Part of a small language model's weights: no biases in attention or MLP.
Each number is 50 + 12 x the weight over its row's rms, rounded and kept within 0 to 99. Layers, rows and columns count from 0. The size before them is the row's rms in percent of the matrix's.

# layer 4 MLP down (transposed), 448x192, rms 0.18, rows 321-369, columns 0-47
115:55 45 34 51 59 26 63 50 44 48 61 41 62 35 61 45 54 59 40 72 50 23 61 72 38 47 43 49 46 41 47 41 34 66 25 57 51 62 43 57 51 47 54 32 63 56 45 43
096:62 50 67 48 59 62 62 43 53 44 49 40 64 64 65 74 53 68 45 51 37 52 49 50 54 57 27 38 52 50 46 33 46 55 52 54 50 64 60 33 37 46 53 47 36 67 37 45
113:51 42 41 58 51 44 43 54 49 46 37 40 47 38 37 37 57 45 45 36 29 58 53 42 51 52 39 67 43 44 56 59 31 84 29 39 37 45 56 46 55 45 72 63 48 49 58 51
099:53 55 62 52 41 39 45 63 61 45 40 71 53 47 32 36 69 24 64 37 68 43 49 43 52 65 51 36 50 71 58 71 64 38 49 41 39 51 52 49 51 32 57 43 38 66 52 50
098:39 44 62 52 64 60 45 40 48 35 48 51 25 55 51 31 48 55 41 31 55 47 44 24 23 51 57 46 58 45 41 24 42 24 58 58 43 31 59 45 59 50 46 43 61 58 52 49
102:21 49 62 51 53 72 36 62 54 61 54 48 52 40 45 51 61 60 49 47 64 46 42 66 51 58 39 63 49 22 35 53 31 35 60 36 32 62 69 52 65 60 34 81 56 40 28 50
092:62 49 42 48 37 42 48 37 48 32 50 54 66 50 61 42 43 45 52 82 24 59 50 64 29 40 56 56 55 50 60 65 57 44 68 55 49 72 54 73 70 54 45 52 35 53 34 40
107:51 39 79 39 44 49 53 44 44 41 43 44 59 41 61 43 55 40 61 53 68 35 37 69 72 40 72 48 46 63 50 61 40 57 41 49 41 22 45 28 38 48 55 31 44 64 69 46
092:44 50 61 53 42 24 65 45 47 41 51 58 57 60 45 44 39 44 41 63 46 47 68 49 34 56 49 70 38 54 77 63 76 37 76 51 66 47 43 24 69 57 30 37 42 45 52 54
104:63 61 46 61 75 44 45 61 38 35 46 23 41 64 77 54 53 46 52 49 39 49 26 37 41 47 42 50 48 55 39 59 61 60 54 53 45 39 58 62 39 49 44 50 59 66 64 48
112:66 67 51 35 59 39 42 35 38 32 34 62 43 49 35 56 40 51 61 53 36 49 48 31 41 62 53 75 55 53 42 58 60 32 43 61 57 57 53 47 33 44 53 32 36 33 40 39
097:58 32 46 64 62 48 61 59 40 57 40 64 50 65 58 35 27 58 52 56 43 56 58 54 40 54 43 45 43 68 48 54 48 59 59 65 29 38 47 59 43 46 58 41 62 44 63 42
097:48 57 56 45 46 47 51 30 62 55 55 71 60 47 51 47 39 62 62 51 55 65 38 53 51 53 45 54 50 37 44 68 39 54 59 47 58 38 45 20 61 54 57 20 43 31 45 61
094:36 52 42 43 71 53 52 59 32 57 51 41 37 63 35 37 37 66 35 57 31 45 57 38 55 63 72 62 51 47 31 40 49 70 36 59 72 43 32 81 46 54 66 65 31 44 59 48
101:51 49 40 40 62 50 56 55 60 54 43 54 54 47 38 47 39 62 47 55 82 24 48 53 52 60 52 43 55 44 46 37 49 27 42 67 39 47 51 46 72 52 49 70 71 27 58 53
096:46 72 51 49 66 43 59 75 63 61 63 55 32 66 49 66 48 63 45 53 40 53 41 51 56 55 31 71 41 28 79 56 57 46 66 30 46 54 58 37 55 56 60 52 55 46 52 80
102:16 47 44 50 49 52 57 39 59 78 39 57 52 41 51 53 69 42 48 81 30 58 59 42 52 56 53 45 51 46 42 61 41 54 38 58 60 52 47 50 55 39 34 56 61 51 56 39
098:52 62 38 58 77 60 49 50 42 67 62 67 50 54 40 25 42 77 58 40 16 66 51 55 57 48 45 63 56 69 61 44 21 59 54 53 57 56 38 27 61 49 51 39 43 50 65 24
088:45 53 43 34 47 44 52 45 72 42 52 54 82 48 74 36 28 48 56 40 28 54 38 48 48 54 51 61 63 66 46 64 46 49 67 57 34 45 61 42 63 66 72 48 56 48 52 67
097:42 33 41 53 44 32 48 42 55 36 44 42 57 79 61 63 37 47 50 52 32 50 47 49 67 29 44 18 45 63 51 64 69 58 65 46 42 42 48 75 45 55 63 46 48 39 77 47
109:65 53 60 46 73 37 45 38 50 26 48 33 47 43 41 33 66 61 58 36 81 47 62 48 37 50 53 58 60 43 40 57 37 50 58 49 29 29 28 34 67 49 35 41 51 57 52 54
101:47 43 54 32 40 45 28 42 25 66 35 37 70 40 52 27 77 48 54 65 41 75 61 47 60 47 55 39 53 44 54 43 35 43 30 47 60 46 46 43 53 52 52 55 53 55 53 40
105:63 52 32 60 52 47 34 44 41 37 65 54 50 39 56 60 39 39 44 45 33 31 41 47 42 66 55 28 53 60 51 48 68 38 40 72 48 60 41 44 38 59 59 36 34 34 71 62
092:48 78 54 42 23 46 50 50 51 42 60 57 51 52 73 59 54 68 53 45 25 74 44 49 60 62 62 59 29 41 51 58 67 54 73 34 40 56 61 67 60 63 48 45 58 52 64 34
132:60 45 65 56 43 39 41 51 45 44 22 50 44 60 65 43 29 66 61 45 65 63 52 57 57 71 45 53 44 50 32 63 41 45 58 49 43 61 49 48 48 47 68 63 49 35 43 59
094:36 38 42 42 61 61 51 54 54 39 27 56 35 67 32 40 29 22 31 51 66 52 44 70 29 47 24 44 43 34 51 37 55 33 66 48 36 41 44 62 73 70 62 51 60 51 28 50
097:53 44 49 50 37 65 57 63 44 67 37 52 49 53 74 69 35 62 31 24 55 37 44 57 50 50 50 73 44 60 29 67 66 38 50 65 48 48 53 50 61 59 35 53 47 27 47 58
095:55 32 49 54 53 57 64 35 67 30 41 75 53 56 69 64 50 55 48 33 42 41 46 63 51 57 56 65 56 61 31 58 53 74 43 68 44 28 50 56 40 35 48 54 49 70 59 65
115:16 64 69 52 62 58 36 53 36 62 72 52 42 43 32 58 67 59 54 63 49 43 54 53 51 46 63 47 47 49 64 49 45 48 39 51 44 59 57 44 33 39 29 69 76 66 47 40
104:37 42 57 38 44 44 57 64 44 48 51 60 56 38 39 40 69 39 49 62 74 68 33 67 34 56 28 77 39 45 56 63 47 51 39 45 61 62 44 53 57 52 50 52 66 32 47 47
086:67 61 61 46 42 44 50 64 42 40 57 61 51 52 35 22 65 54 51 46 37 40 71 63 51 43 46 52 64 27 45 66 47 53 62 40 55 37 40 74 72 47 33 47 42 29 48 51
105:55 52 34 66 43 39 34 57 47 40 65 34 51 38 55 60 39 66 53 68 46 32 44 56 60 67 26 41 64 47 54 56 50 50 40 51 54 71 63 34 44 44 40 47 39 46 54 53
091:43 37 46 35 59 60 57 35 33 23 46 75 49 55 46 31 55 46 39 54 64 53 41 76 67 44 47 43 66 51 61 48 60 46 38 42 49 46 35 46 58 50 42 60 42 58 66 40
099:36 46 38 49 76 63 54 52 37 63 52 59 46 50 43 31 35 60 43 50 56 58 53 53 56 61 34 59 61 28 38 65 52 42 46 53 52 71 60 36 57 48 63 45 61 28 25 63
104:37 50 66 62 57 55 55 65 28 49 22 47 59 43 48 66 32 66 71 66 43 80 65 59 57 34 51 49 55 71 34 28 51 71 39 65 57 34 55 41 44 55 56 46 53 55 37 37
095:30 36 46 59 40 56 42 38 33 59 45 50 31 30 53 66 57 77 59 51 63 63 66 63 86 46 51 32 58 39 48 51 35 54 49 49 68 45 25 34 59 61 57 45 18 64 45 39
100:62 28 52 46 55 45 61 43 45 65 45 47 44 46 60 43 59 41 48 57 68 58 59 46 54 39 48 57 40 55 56 48 59 58 58 39 60 63 26 57 45 28 47 45 22 37 70 43
089:62 56 74 56 44 32 40 45 60 30 43 42 45 68 63 72 46 75 55 36 61 55 48 43 69 59 69 57 52 38 51 49 39 49 65 45 38 42 69 31 56 56 54 48 58 55 51 60
099:60 49 44 57 41 50 47 46 59 57 57 65 39 49 41 48 61 53 48 68 51 62 47 54 56 50 75 36 42 45 46 65 75 35 34 47 49 52 66 41 59 79 61 50 40 48 73 62
089:40 59 52 47 34 34 46 51 55 36 74 26 42 35 49 56 42 59 56 56 51 42 70 58 40 25 39 34 49 60 55 60 75 55 48 28 37 50 24 60 70 35 49 45 49 50 50 69
090:23 25 60 73 59 72 59 41 36 50 35 52 54 52 64 35 51 44 67 91 57 66 46 61 44 48 38 41 50 46 51 54 48 39 35 52 62 24 48 47 43 52 57 55 56 52 42 51
094:36 54 50 59 48 43 56 58 50 36 81 59 34 58 42 49 33 62 54 58 56 57 25 49 49 70 51 52 46 46 43 34 68 29 67 48 56 51 43 70 43 50 46 57 35 49 44 53
098:49 37 71 45 58 43 46 44 47 48 65 65 39 56 46 21 63 45 47 44 45 48 40 58 52 43 40 37 57 50 52 46 35 51 42 60 50 60 48 50 41 49 41 48 40 61 58 21
102:59 44 52 39 56 54 54 55 53 55 50 60 30 59 61 58 50 64 61 49 56 41 43 45 67 45 46 31 57 36 43 50 58 63 35 69 46 10 62 51 56 40 61 38 41 47 48 46
095:52 57 35 37 45 44 50 53 38 60 67 51 51 55 66 53 24 59 56 62 40 47 64 34 53 51 58 54 12 36 44 67 49 32 43 57 43 32 59 35 42 63 40 60 60 50 54 54
105:45 54 19 51 50 13 48 39 59 51 63 53 51 57 61 48 29 35 52 68 58 44 55 56 38 64 57 62 50 35 46 67 43 47 44 45 40 45 44 49 40 53 62 67 53 55 53 59
107:35 49 80 47 54 48 46 49 46 37 58 52 45 72 54 74 55 62 44 68 42 50 35 40 46 65 44 41 43 54 32 59 61 53 56 63 37 44 64 45 55 51 48 39 62 58 71 59
101:45 40 63 65 38 55 36 43 51 29 41 43 60 41 65 49 56 71 14 57 29 46 69 56 54 57 50 46 29 46 48 50 41 48 28 37 50 68 37 62 53 55 47 59 32 50 43 52
099:49 24 42 58 40 51 58 42 67 57 64 34 53 34 57 50 57 40 53 66 48 67 46 51 69 42 61 57 73 40 40 55 51 29 51 54 61 51 68 32 49 42 43 44 49 32 41 55
# layer 4 MLP gate, 448x192, rms 0.133, rows 322-369, columns 0-47
104:32 59 36 34 47 49 45 49 40 68 77 51 35 40 38 52 46 58 33 45 49 63 43 55 51 45 63 67 36 53 57 61 53 49 65 34 40 76 59 68 46 61 41 43 35 47 49 55
103:50 40 52 57 66 63 61 50 46 65 57 69 53 74 43 55 59 34 53 50 43 44 48 64 46 54 55 50 58 43 65 46 67 44 70 41 29 40 55 51 51 36 61 37 57 44 53 58
096:40 39 62 48 38 59 48 60 52 60 42 60 65 32 54 61 43 62 50 52 55 36 55 53 44 32 47 34 41 51 61 38 63 55 72 66 64 54 63 47 42 40 42 51 71 52 15 36
109:68 44 36 64 50 60 37 43 31 51 38 53 47 46 44 64 62 40 48 44 44 57 44 52 43 59 44 30 51 47 68 45 45 48 78 67 28 45 47 75 48 26 42 67 55 27 43 39
109:28 34 44 68 39 62 55 60 43 66 39 21 49 31 49 52 58 45 58 47 59 30 26 59 30 40 70 52 36 37 40 32 54 41 48 41 57 65 49 34 60 60 65 68 53 51 44 50
107:33 49 43 41 53 33 47 53 50 71 54 41 35 66 54 52 46 64 52 42 59 59 43 66 70 41 60 40 51 52 48 47 38 31 57 36 46 59 65 52 58 35 57 41 42 31 86 36
092:51 59 44 36 76 52 51 33 59 67 42 50 51 51 57 29 54 53 33 80 67 36 57 47 52 40 73 44 64 23 56 57 51 42 47 55 25 48 38 44 54 45 44 26 53 48 53 37
109:67 56 41 33 41 40 52 51 47 52 42 46 65 57 30 62 52 39 41 52 44 50 38 74 48 67 42 50 68 71 47 63 42 34 56 46 48 53 64 47 26 34 56 51 73 69 52 51
090:63 54 69 64 41 33 43 56 46 62 42 40 53 46 49 39 70 53 42 76 64 54 50 40 62 53 60 43 36 47 35 54 45 20 43 62 64 71 55 55 24 80 35 70 48 56 43 60
101:65 56 29 57 47 35 20 58 37 58 42 38 29 55 61 47 41 65 63 33 50 54 50 45 52 45 36 40 88 60 48 33 48 41 35 54 71 46 57 52 54 34 33 65 48 52 51 64
097:27 43 49 51 64 54 50 45 43 44 67 59 47 38 77 45 57 56 48 55 44 64 56 45 49 29 47 42 53 58 51 47 76 93 61 53 48 57 51 71 58 72 54 52 33 53 56 62
103:49 60 47 53 56 59 61 67 54 42 60 45 45 49 45 67 71 50 53 44 44 41 42 48 27 49 53 66 46 63 49 38 49 37 38 47 64 49 44 50 32 47 58 80 51 64 36 48
099:51 38 55 47 45 54 23 58 28 59 35 43 44 39 50 50 36 52 82 39 50 43 52 49 52 42 38 52 56 49 33 71 63 66 54 31 35 54 44 71 56 64 67 44 44 55 40 70
093:40 39 54 68 77 50 49 33 62 48 31 51 40 51 78 30 46 29 49 38 43 53 56 37 54 31 53 50 55 43 43 33 63 58 29 53 39 30 55 52 60 33 53 65 42 44 63 37
103:52 72 73 61 64 48 34 43 29 36 50 52 38 63 50 18 60 42 59 26 42 49 46 50 23 62 39 67 80 42 57 44 50 59 46 31 48 76 32 42 70 53 24 49 41 50 38 55
096:52 37 42 35 50 31 45 56 33 52 36 51 68 47 60 70 58 38 41 45 40 56 39 22 68 50 34 48 56 43 75 53 61 51 63 50 47 56 39 45 38 54 47 67 69 36 50 49
093:51 40 63 49 42 49 45 61 50 47 50 47 60 47 53 62 46 42 50 50 60 42 39 34 25 36 58 34 49 45 39 45 88 26 43 52 49 50 63 68 31 36 26 62 52 71 27 67
101:46 45 54 41 40 44 64 59 74 42 43 53 62 37 45 70 45 48 54 43 52 68 46 35 51 59 24 75 56 50 37 74 53 72 73 36 56 46 61 41 23 34 64 54 56 39 56 47
107:57 61 52 71 52 55 67 65 62 42 44 35 47 39 66 22 60 23 37 64 65 38 23 51 47 36 56 54 42 49 54 48 60 58 54 34 58 39 32 47 40 49 50 51 55 58 46 67
102:44 45 39 72 33 69 60 49 36 49 47 91 60 63 45 54 15 55 44 50 60 39 49 62 32 49 64 56 42 53 48 53 75 54 29 35 58 60 53 52 44 22 48 53 55 43 46 38
108:52 37 64 71 68 31 55 51 71 62 45 55 54 60 41 38 70 54 37 72 36 66 59 48 39 31 47 50 64 35 61 65 57 73 33 38 38 64 50 34 46 36 37 50 60 61 54 33
087:57 54 58 64 31 42 63 50 45 53 43 60 42 62 59 60 66 59 57 32 67 45 53 35 64 63 41 65 50 36 51 49 43 44 50 47 67 46 41 52 39 36 58 48 61 65 40 44
101:62 57 58 51 79 52 67 51 74 37 42 50 36 50 47 53 50 39 42 57 39 29 48 45 46 60 59 50 53 71 33 50 64 57 43 61 50 47 52 47 34 35 61 42 68 24 54 50
114:50 42 62 52 57 38 58 45 53 36 43 47 79 55 54 64 40 56 52 52 62 45 63 56 48 47 53 39 28 59 32 54 40 57 75 48 60 34 46 41 67 36 54 62 27 50 41 39
104:64 62 62 57 39 31 47 43 43 46 57 45 56 52 53 69 60 66 64 44 49 51 44 32 50 29 59 38 50 57 52 67 30 44 48 56 42 65 48 66 69 61 37 64 56 34 61 70
109:68 34 49 59 54 68 47 45 36 39 52 47 41 52 60 88 30 49 59 43 55 25 35 60 76 47 50 64 48 59 71 33 71 42 60 71 38 61 37 59 46 54 37 74 53 41 27 33
095:44 40 70 44 52 56 72 70 22 45 38 30 35 29 53 60 51 67 42 47 65 46 55 28 65 54 39 39 16 71 59 50 54 49 63 59 56 56 57 65 68 56 55 40 54 24 40 43
107:37 34 41 66 64 63 48 60 57 55 53 37 48 60 38 58 57 52 57 70 53 47 45 42 26 53 44 50 61 39 58 62 27 65 44 70 73 50 40 37 47 43 72 69 62 58 47 54
094:51 64 70 28 54 35 45 57 37 48 41 50 38 64 32 25 63 52 59 68 51 70 48 40 64 27 44 56 58 69 53 44 56 48 48 41 34 74 46 53 28 58 53 36 42 57 48 28
094:27 58 59 65 57 52 52 48 45 29 55 69 48 38 69 67 26 41 50 45 34 52 59 37 65 59 42 48 61 53 65 21 37 41 56 25 54 33 39 64 47 64 72 72 67 39 66 52
096:63 46 43 53 54 52 51 73 49 43 58 51 47 58 35 51 50 31 57 40 65 50 36 51 27 56 31 40 55 36 60 76 29 66 44 37 51 57 34 51 51 37 49 34 31 54 64 61
099:30 41 50 44 71 50 63 54 45 48 57 78 50 37 42 46 48 66 30 47 56 50 33 40 50 52 49 43 84 75 56 49 55 65 49 35 60 55 43 48 34 47 53 59 26 57 53 63
102:64 46 74 23 47 57 74 51 51 44 72 53 34 57 35 48 59 59 32 30 30 47 60 53 38 41 51 49 42 31 65 53 38 46 41 68 58 43 42 54 48 64 63 68 70 56 31 47
107:44 58 45 67 48 40 44 60 62 52 50 55 53 62 53 36 62 54 65 46 46 72 39 69 50 37 47 39 67 47 33 66 41 47 50 43 35 55 38 51 60 63 40 39 28 37 45 62
100:68 60 65 68 53 34 58 50 46 31 50 42 63 80 45 54 43 48 43 52 37 59 43 44 42 61 65 58 54 66 57 54 64 48 61 60 49 50 56 53 35 34 46 60 59 37 51 35
110:54 78 39 48 58 54 54 86 61 52 40 52 60 63 53 36 37 58 61 43 62 50 65 56 41 67 57 36 74 50 61 58 42 36 53 59 42 52 70 33 49 52 66 44 62 65 38 49
103:50 46 26 44 60 62 62 56 59 41 52 28 51 38 49 20 54 35 44 55 35 53 58 51 29 54 47 47 50 52 47 63 74 70 48 52 69 56 36 37 53 56 62 57 52 57 48 47
091:64 47 62 57 26 23 50 64 57 52 26 52 51 38 70 50 54 40 41 51 55 55 34 46 50 58 38 49 67 27 58 37 37 62 55 41 54 53 57 50 51 52 44 47 51 47 59 52
103:53 20 40 69 42 36 52 36 62 44 70 43 47 57 40 54 63 66 64 49 38 31 54 30 44 45 60 52 40 61 58 40 35 25 47 49 53 48 34 52 21 35 45 48 52 47 42 56
105:17 29 31 60 59 59 32 41 36 56 35 49 57 48 63 23 45 38 55 66 57 45 55 34 26 63 54 58 27 48 53 65 69 58 36 47 48 55 44 71 39 59 54 50 47 48 38 43
095:40 34 34 43 48 59 55 82 42 60 53 46 44 59 49 38 38 55 55 56 53 58 27 54 67 40 68 38 54 56 59 48 49 49 72 36 39 39 57 61 46 46 33 54 66 59 51 55
091:32 54 54 34 35 51 54 79 54 39 35 54 26 45 38 43 48 50 52 49 33 51 48 58 52 59 29 41 49 51 43 39 33 28 75 45 51 62 41 48 33 49 36 53 62 62 49 39
108:59 43 43 54 61 54 57 51 48 58 52 41 50 48 60 45 62 46 49 49 50 59 67 50 25 54 48 45 54 32 45 44 44 32 52 62 61 53 52 37 47 52 51 38 56 52 53 32
096:42 45 58 48 37 52 51 51 70 22 56 58 40 43 39 37 40 55 38 40 68 33 41 51 55 61 31 49 71 79 54 61 45 50 53 42 54 68 40 41 52 67 38 37 47 44 36 64
096:67 41 48 46 56 55 63 47 77 48 35 48 56 49 40 53 44 38 45 27 39 54 49 64 55 42 35 41 63 44 47 47 61 46 53 50 69 55 58 19 60 45 45 25 44 55 46 40
103:35 45 33 43 48 46 39 62 49 54 52 42 51 42 49 52 41 47 45 51 57 65 37 27 52 26 66 52 62 57 56 38 27 39 58 49 39 44 35 67 22 72 62 66 54 46 50 67
092:54 59 76 58 26 41 46 51 26 55 38 27 62 62 66 39 51 70 38 45 42 31 38 48 56 60 67 51 49 76 50 59 38 47 36 31 44 55 47 53 61 56 77 56 63 46 55 52
113:55 42 46 55 67 53 27 53 37 43 36 38 60 61 36 38 63 50 59 41 64 46 50 41 33 51 55 41 62 61 51 46 59 62 43 61 50 63 72 53 65 48 48 68 26 40 30 40
# layer 4 MLP up, 448x192, rms 0.133, rows 322-369, columns 0-47
104:44 69 38 57 60 72 55 43 47 62 62 57 38 48 51 20 63 67 33 43 36 58 58 43 27 80 46 41 26 23 43 63 65 52 54 65 67 79 49 34 53 68 56 67 39 43 40 59
103:22 47 43 56 54 43 58 47 67 49 55 64 58 22 48 50 44 46 29 40 38 49 62 38 56 47 38 33 51 42 62 56 33 37 45 56 52 51 41 63 65 39 45 56 30 43 59 73
100:53 48 37 41 47 45 45 50 47 59 46 49 53 45 53 41 85 35 63 41 56 30 52 48 71 36 61 42 48 41 57 63 65 58 36 57 44 42 49 55 61 48 36 45 35 63 29 63
108:41 20 55 61 49 58 64 58 31 47 53 66 54 38 53 44 24 72 62 57 49 46 40 56 44 46 59 49 58 62 68 37 55 39 47 50 66 64 49 35 40 47 62 59 67 35 37 52
110:59 49 52 45 63 57 47 36 36 41 45 63 32 39 43 59 65 45 37 50 48 43 54 54 39 45 67 50 25 34 60 46 57 55 34 37 69 79 42 20 44 35 46 69 62 40 19 32
099:50 46 48 39 51 35 58 46 51 45 53 49 44 39 35 41 30 69 56 47 61 50 30 29 53 60 54 43 69 57 45 37 52 51 47 53 60 51 54 57 53 40 65 45 52 53 46 60
095:46 36 55 70 45 45 54 56 49 60 61 41 58 57 35 64 39 39 27 57 55 56 42 37 46 58 23 82 46 43 57 34 59 56 60 66 63 70 58 27 39 62 41 44 41 33 51 59
103:65 33 44 61 61 66 39 56 44 67 60 43 60 57 51 49 44 66 31 44 55 55 37 37 42 38 77 51 47 45 70 26 40 64 54 53 55 60 31 50 59 60 51 53 38 31 52 44
095:59 55 67 59 44 44 34 40 62 45 42 35 49 62 39 64 23 51 41 43 23 47 25 45 45 47 42 40 48 81 57 51 52 59 54 60 65 51 51 30 35 45 38 51 36 67 59 48
103:36 50 67 38 69 52 41 50 48 69 22 49 35 63 44 37 35 56 32 65 32 57 48 51 47 37 47 47 65 51 69 39 67 56 39 49 41 62 58 55 44 44 62 64 62 51 44 55
099:56 57 28 65 48 66 74 28 49 61 53 52 45 35 38 59 72 46 53 45 59 67 42 54 45 61 46 55 64 36 62 66 54 46 35 38 63 58 48 42 61 33 44 58 47 43 40 38
098:38 27 51 48 53 40 59 33 43 54 57 29 51 65 53 58 40 69 51 45 31 49 33 37 71 59 40 38 59 51 36 70 57 63 52 56 25 31 57 40 48 22 40 34 36 49 53 50
096:39 45 65 69 50 40 51 61 43 56 48 64 22 70 62 73 45 36 37 42 50 64 49 63 60 57 38 51 66 84 67 52 44 35 44 47 52 56 46 36 28 66 47 45 55 51 57 41
098:31 56 77 44 40 45 32 35 59 45 45 34 41 41 53 49 49 42 59 57 35 55 47 40 46 39 38 57 78 52 54 35 71 24 62 46 63 52 38 51 65 56 30 56 45 26 38 53
105:53 42 43 35 30 46 44 58 28 59 46 48 62 42 84 51 32 73 58 23 44 46 54 56 40 51 17 38 67 58 53 56 53 46 48 65 53 56 43 37 87 46 64 56 54 56 47 57
095:44 62 28 43 42 38 35 43 30 45 25 36 55 36 66 48 59 42 58 51 57 28 39 52 73 55 41 65 47 36 66 53 32 51 41 51 53 56 36 56 25 59 50 71 52 19 53 63
092:51 65 47 68 52 45 66 56 59 30 59 52 53 46 54 49 46 62 54 53 46 61 60 60 58 63 45 66 63 54 31 48 46 59 53 35 18 48 53 41 62 47 61 18 47 41 75 44
098:49 44 56 52 46 65 44 49 58 59 42 46 51 33 47 55 48 47 50 30 45 62 59 44 49 46 58 32 72 37 47 52 44 52 42 59 65 58 47 36 53 42 53 46 55 41 42 50
108:13 64 40 46 44 72 60 59 48 55 51 54 33 45 53 54 55 42 51 57 48 48 54 78 37 53 49 40 50 63 45 40 53 63 34 39 57 19 50 39 54 58 44 50 48 73 42 38
097:44 42 45 53 47 38 43 77 49 47 40 43 92 55 58 51 50 45 46 81 56 55 40 57 39 39 62 47 58 55 23 61 46 74 51 49 58 50 51 56 50 44 85 65 48 73 49 47
096:56 65 50 58 62 55 51 45 39 53 75 49 53 63 54 59 61 45 49 44 63 44 41 51 34 62 53 79 76 51 41 47 69 35 59 62 48 34 40 43 38 51 53 49 38 45 26 82
085:48 66 31 49 73 45 34 50 46 53 74 27 42 50 50 58 41 46 33 57 26 55 44 58 40 28 44 64 61 58 39 48 56 40 51 44 47 45 58 58 70 62 62 50 57 41 55 44
102:37 44 40 47 54 51 40 54 39 61 66 33 50 56 38 45 74 69 57 62 43 51 35 46 49 32 39 58 55 30 57 66 57 61 46 59 51 48 51 53 55 27 78 37 34 60 58 44
111:57 56 43 46 59 46 58 54 58 43 62 46 62 52 62 54 49 55 53 40 47 55 63 36 49 51 34 50 55 36 41 57 24 49 56 33 48 46 64 46 54 37 54 68 35 45 27 61
100:40 44 54 77 55 51 65 40 48 57 56 71 43 37 51 66 23 73 49 48 49 63 48 42 52 47 57 51 64 53 54 42 60 70 27 48 56 38 49 50 46 47 46 27 26 57 47 63
107:61 43 31 45 19 70 60 55 48 54 54 40 38 53 39 55 41 48 51 34 44 35 49 47 41 53 48 44 47 69 36 48 51 63 40 64 50 73 45 38 58 61 34 32 40 64 41 78
094:51 66 86 48 63 67 53 66 55 19 42 47 40 36 56 31 60 52 58 68 45 59 52 36 58 52 61 38 22 49 36 49 54 40 58 39 65 70 39 77 50 92 59 46 67 56 68 52
108:43 60 62 56 47 48 67 62 38 55 35 48 35 35 44 46 65 29 54 67 55 52 23 44 31 53 52 48 52 64 54 52 50 42 50 59 52 53 53 36 54 46 40 72 55 47 28 56
096:44 31 61 41 61 33 48 61 60 34 32 41 78 48 41 49 60 24 58 57 62 54 64 41 72 46 38 61 46 41 61 65 64 55 23 54 56 36 54 38 54 57 71 47 51 46 51 31
100:52 43 70 67 51 55 49 58 48 35 66 48 36 70 69 36 58 59 49 53 60 67 39 46 54 47 48 35 63 59 45 42 31 47 70 82 47 68 31 54 44 40 40 53 42 48 14 53
098:67 70 35 53 54 35 49 58 30 39 55 68 53 38 46 58 33 53 41 26 82 49 47 55 53 53 38 52 35 63 50 58 49 60 55 64 39 43 48 29 27 58 35 56 34 66 51 54
095:58 76 39 45 42 73 54 53 38 51 39 51 27 47 43 50 61 65 15 47 74 46 51 31 60 68 34 44 44 41 59 54 57 48 44 31 39 62 40 41 50 56 45 62 38 56 46 49
103:58 37 52 53 55 64 43 61 55 63 58 53 52 42 39 47 65 69 36 52 45 57 57 43 78 51 49 47 56 57 15 58 53 18 47 42 63 57 52 48 45 53 62 46 54 60 23 53
100:33 60 57 48 64 64 33 42 75 57 40 51 50 50 47 58 76 36 67 43 21 51 43 64 30 30 36 39 77 57 20 48 24 56 39 40 52 66 32 37 67 57 53 53 34 43 45 40
100:62 63 62 65 71 29 53 58 38 37 63 57 53 53 60 51 34 41 49 72 59 35 44 36 51 80 59 64 45 73 42 73 51 57 53 69 53 58 60 64 59 42 54 34 70 48 68 41
099:76 22 38 37 55 52 45 34 37 36 56 31 41 45 56 54 31 49 50 57 60 29 43 34 67 38 46 65 41 34 44 48 62 73 60 48 64 48 44 70 78 41 46 46 30 28 66 29
104:57 40 82 60 48 51 62 37 23 48 61 57 57 45 50 35 55 21 53 57 63 42 45 48 40 52 38 50 40 58 51 75 52 60 30 51 41 56 61 78 32 53 46 31 42 44 60 42
095:42 31 60 73 52 58 48 47 59 45 44 51 48 39 36 44 42 62 57 53 71 49 63 53 48 54 53 53 50 27 48 54 51 61 65 45 70 38 57 63 51 40 60 25 53 38 34 46
102:55 43 61 37 45 65 31 39 58 45 56 85 73 66 47 63 37 59 50 44 47 24 49 67 42 86 43 52 52 40 31 47 20 68 58 55 54 50 57 47 52 38 47 32 60 70 47 50
108:69 54 20 46 43 51 49 83 59 39 57 44 22 52 39 76 54 60 55 27 57 31 40 57 53 30 51 55 63 33 38 52 41 47 71 61 46 69 54 42 50 31 46 46 54 44 50 40
099:53 67 66 53 27 65 51 43 40 52 48 33 51 39 48 34 62 62 57 45 62 30 22 61 57 41 52 58 50 60 69 43 48 41 30 37 56 53 61 43 47 39 39 54 54 42 45 52
092:61 40 49 39 45 52 51 38 56 52 63 63 48 51 87 35 43 48 56 36 53 70 50 47 56 55 42 29 32 65 52 41 48 59 43 64 50 37 56 53 27 40 44 55 34 57 43 50
105:25 65 43 47 46 47 70 41 63 51 53 48 48 47 62 22 43 41 68 81 47 57 57 65 35 61 39 51 46 61 52 54 43 40 54 45 54 64 62 47 67 33 37 51 36 75 46 62
101:54 45 37 64 61 39 48 63 48 66 49 51 49 71 69 53 27 57 50 43 72 61 57 40 43 49 51 41 28 48 50 48 48 25 31 37 55 28 54 22 33 49 60 46 46 33 45 60
094:48 53 30 54 61 28 54 55 51 55 51 62 45 50 55 52 54 48 44 59 73 40 58 38 46 44 47 54 41 36 42 59 49 45 32 78 32 36 61 67 45 52 68 68 40 39 50 81
102:53 40 58 26 39 43 51 59 59 45 69 61 45 61 58 60 42 55 65 54 51 62 40 34 47 37 51 35 44 48 33 42 89 46 62 72 47 50 44 67 34 53 43 68 49 41 41 60
087:61 62 47 29 41 55 56 27 47 66 38 52 67 63 40 36 67 39 63 55 80 40 39 52 68 55 59 65 75 39 51 43 38 50 63 32 56 58 35 41 66 60 54 52 40 69 48 50
115:40 49 47 58 55 51 72 21 51 62 38 83 37 66 53 42 66 41 54 62 66 46 74 51 44 39 62 33 50 32 41 43 34 61 54 61 34 56 34 39 46 45 59 38 35 30 67 50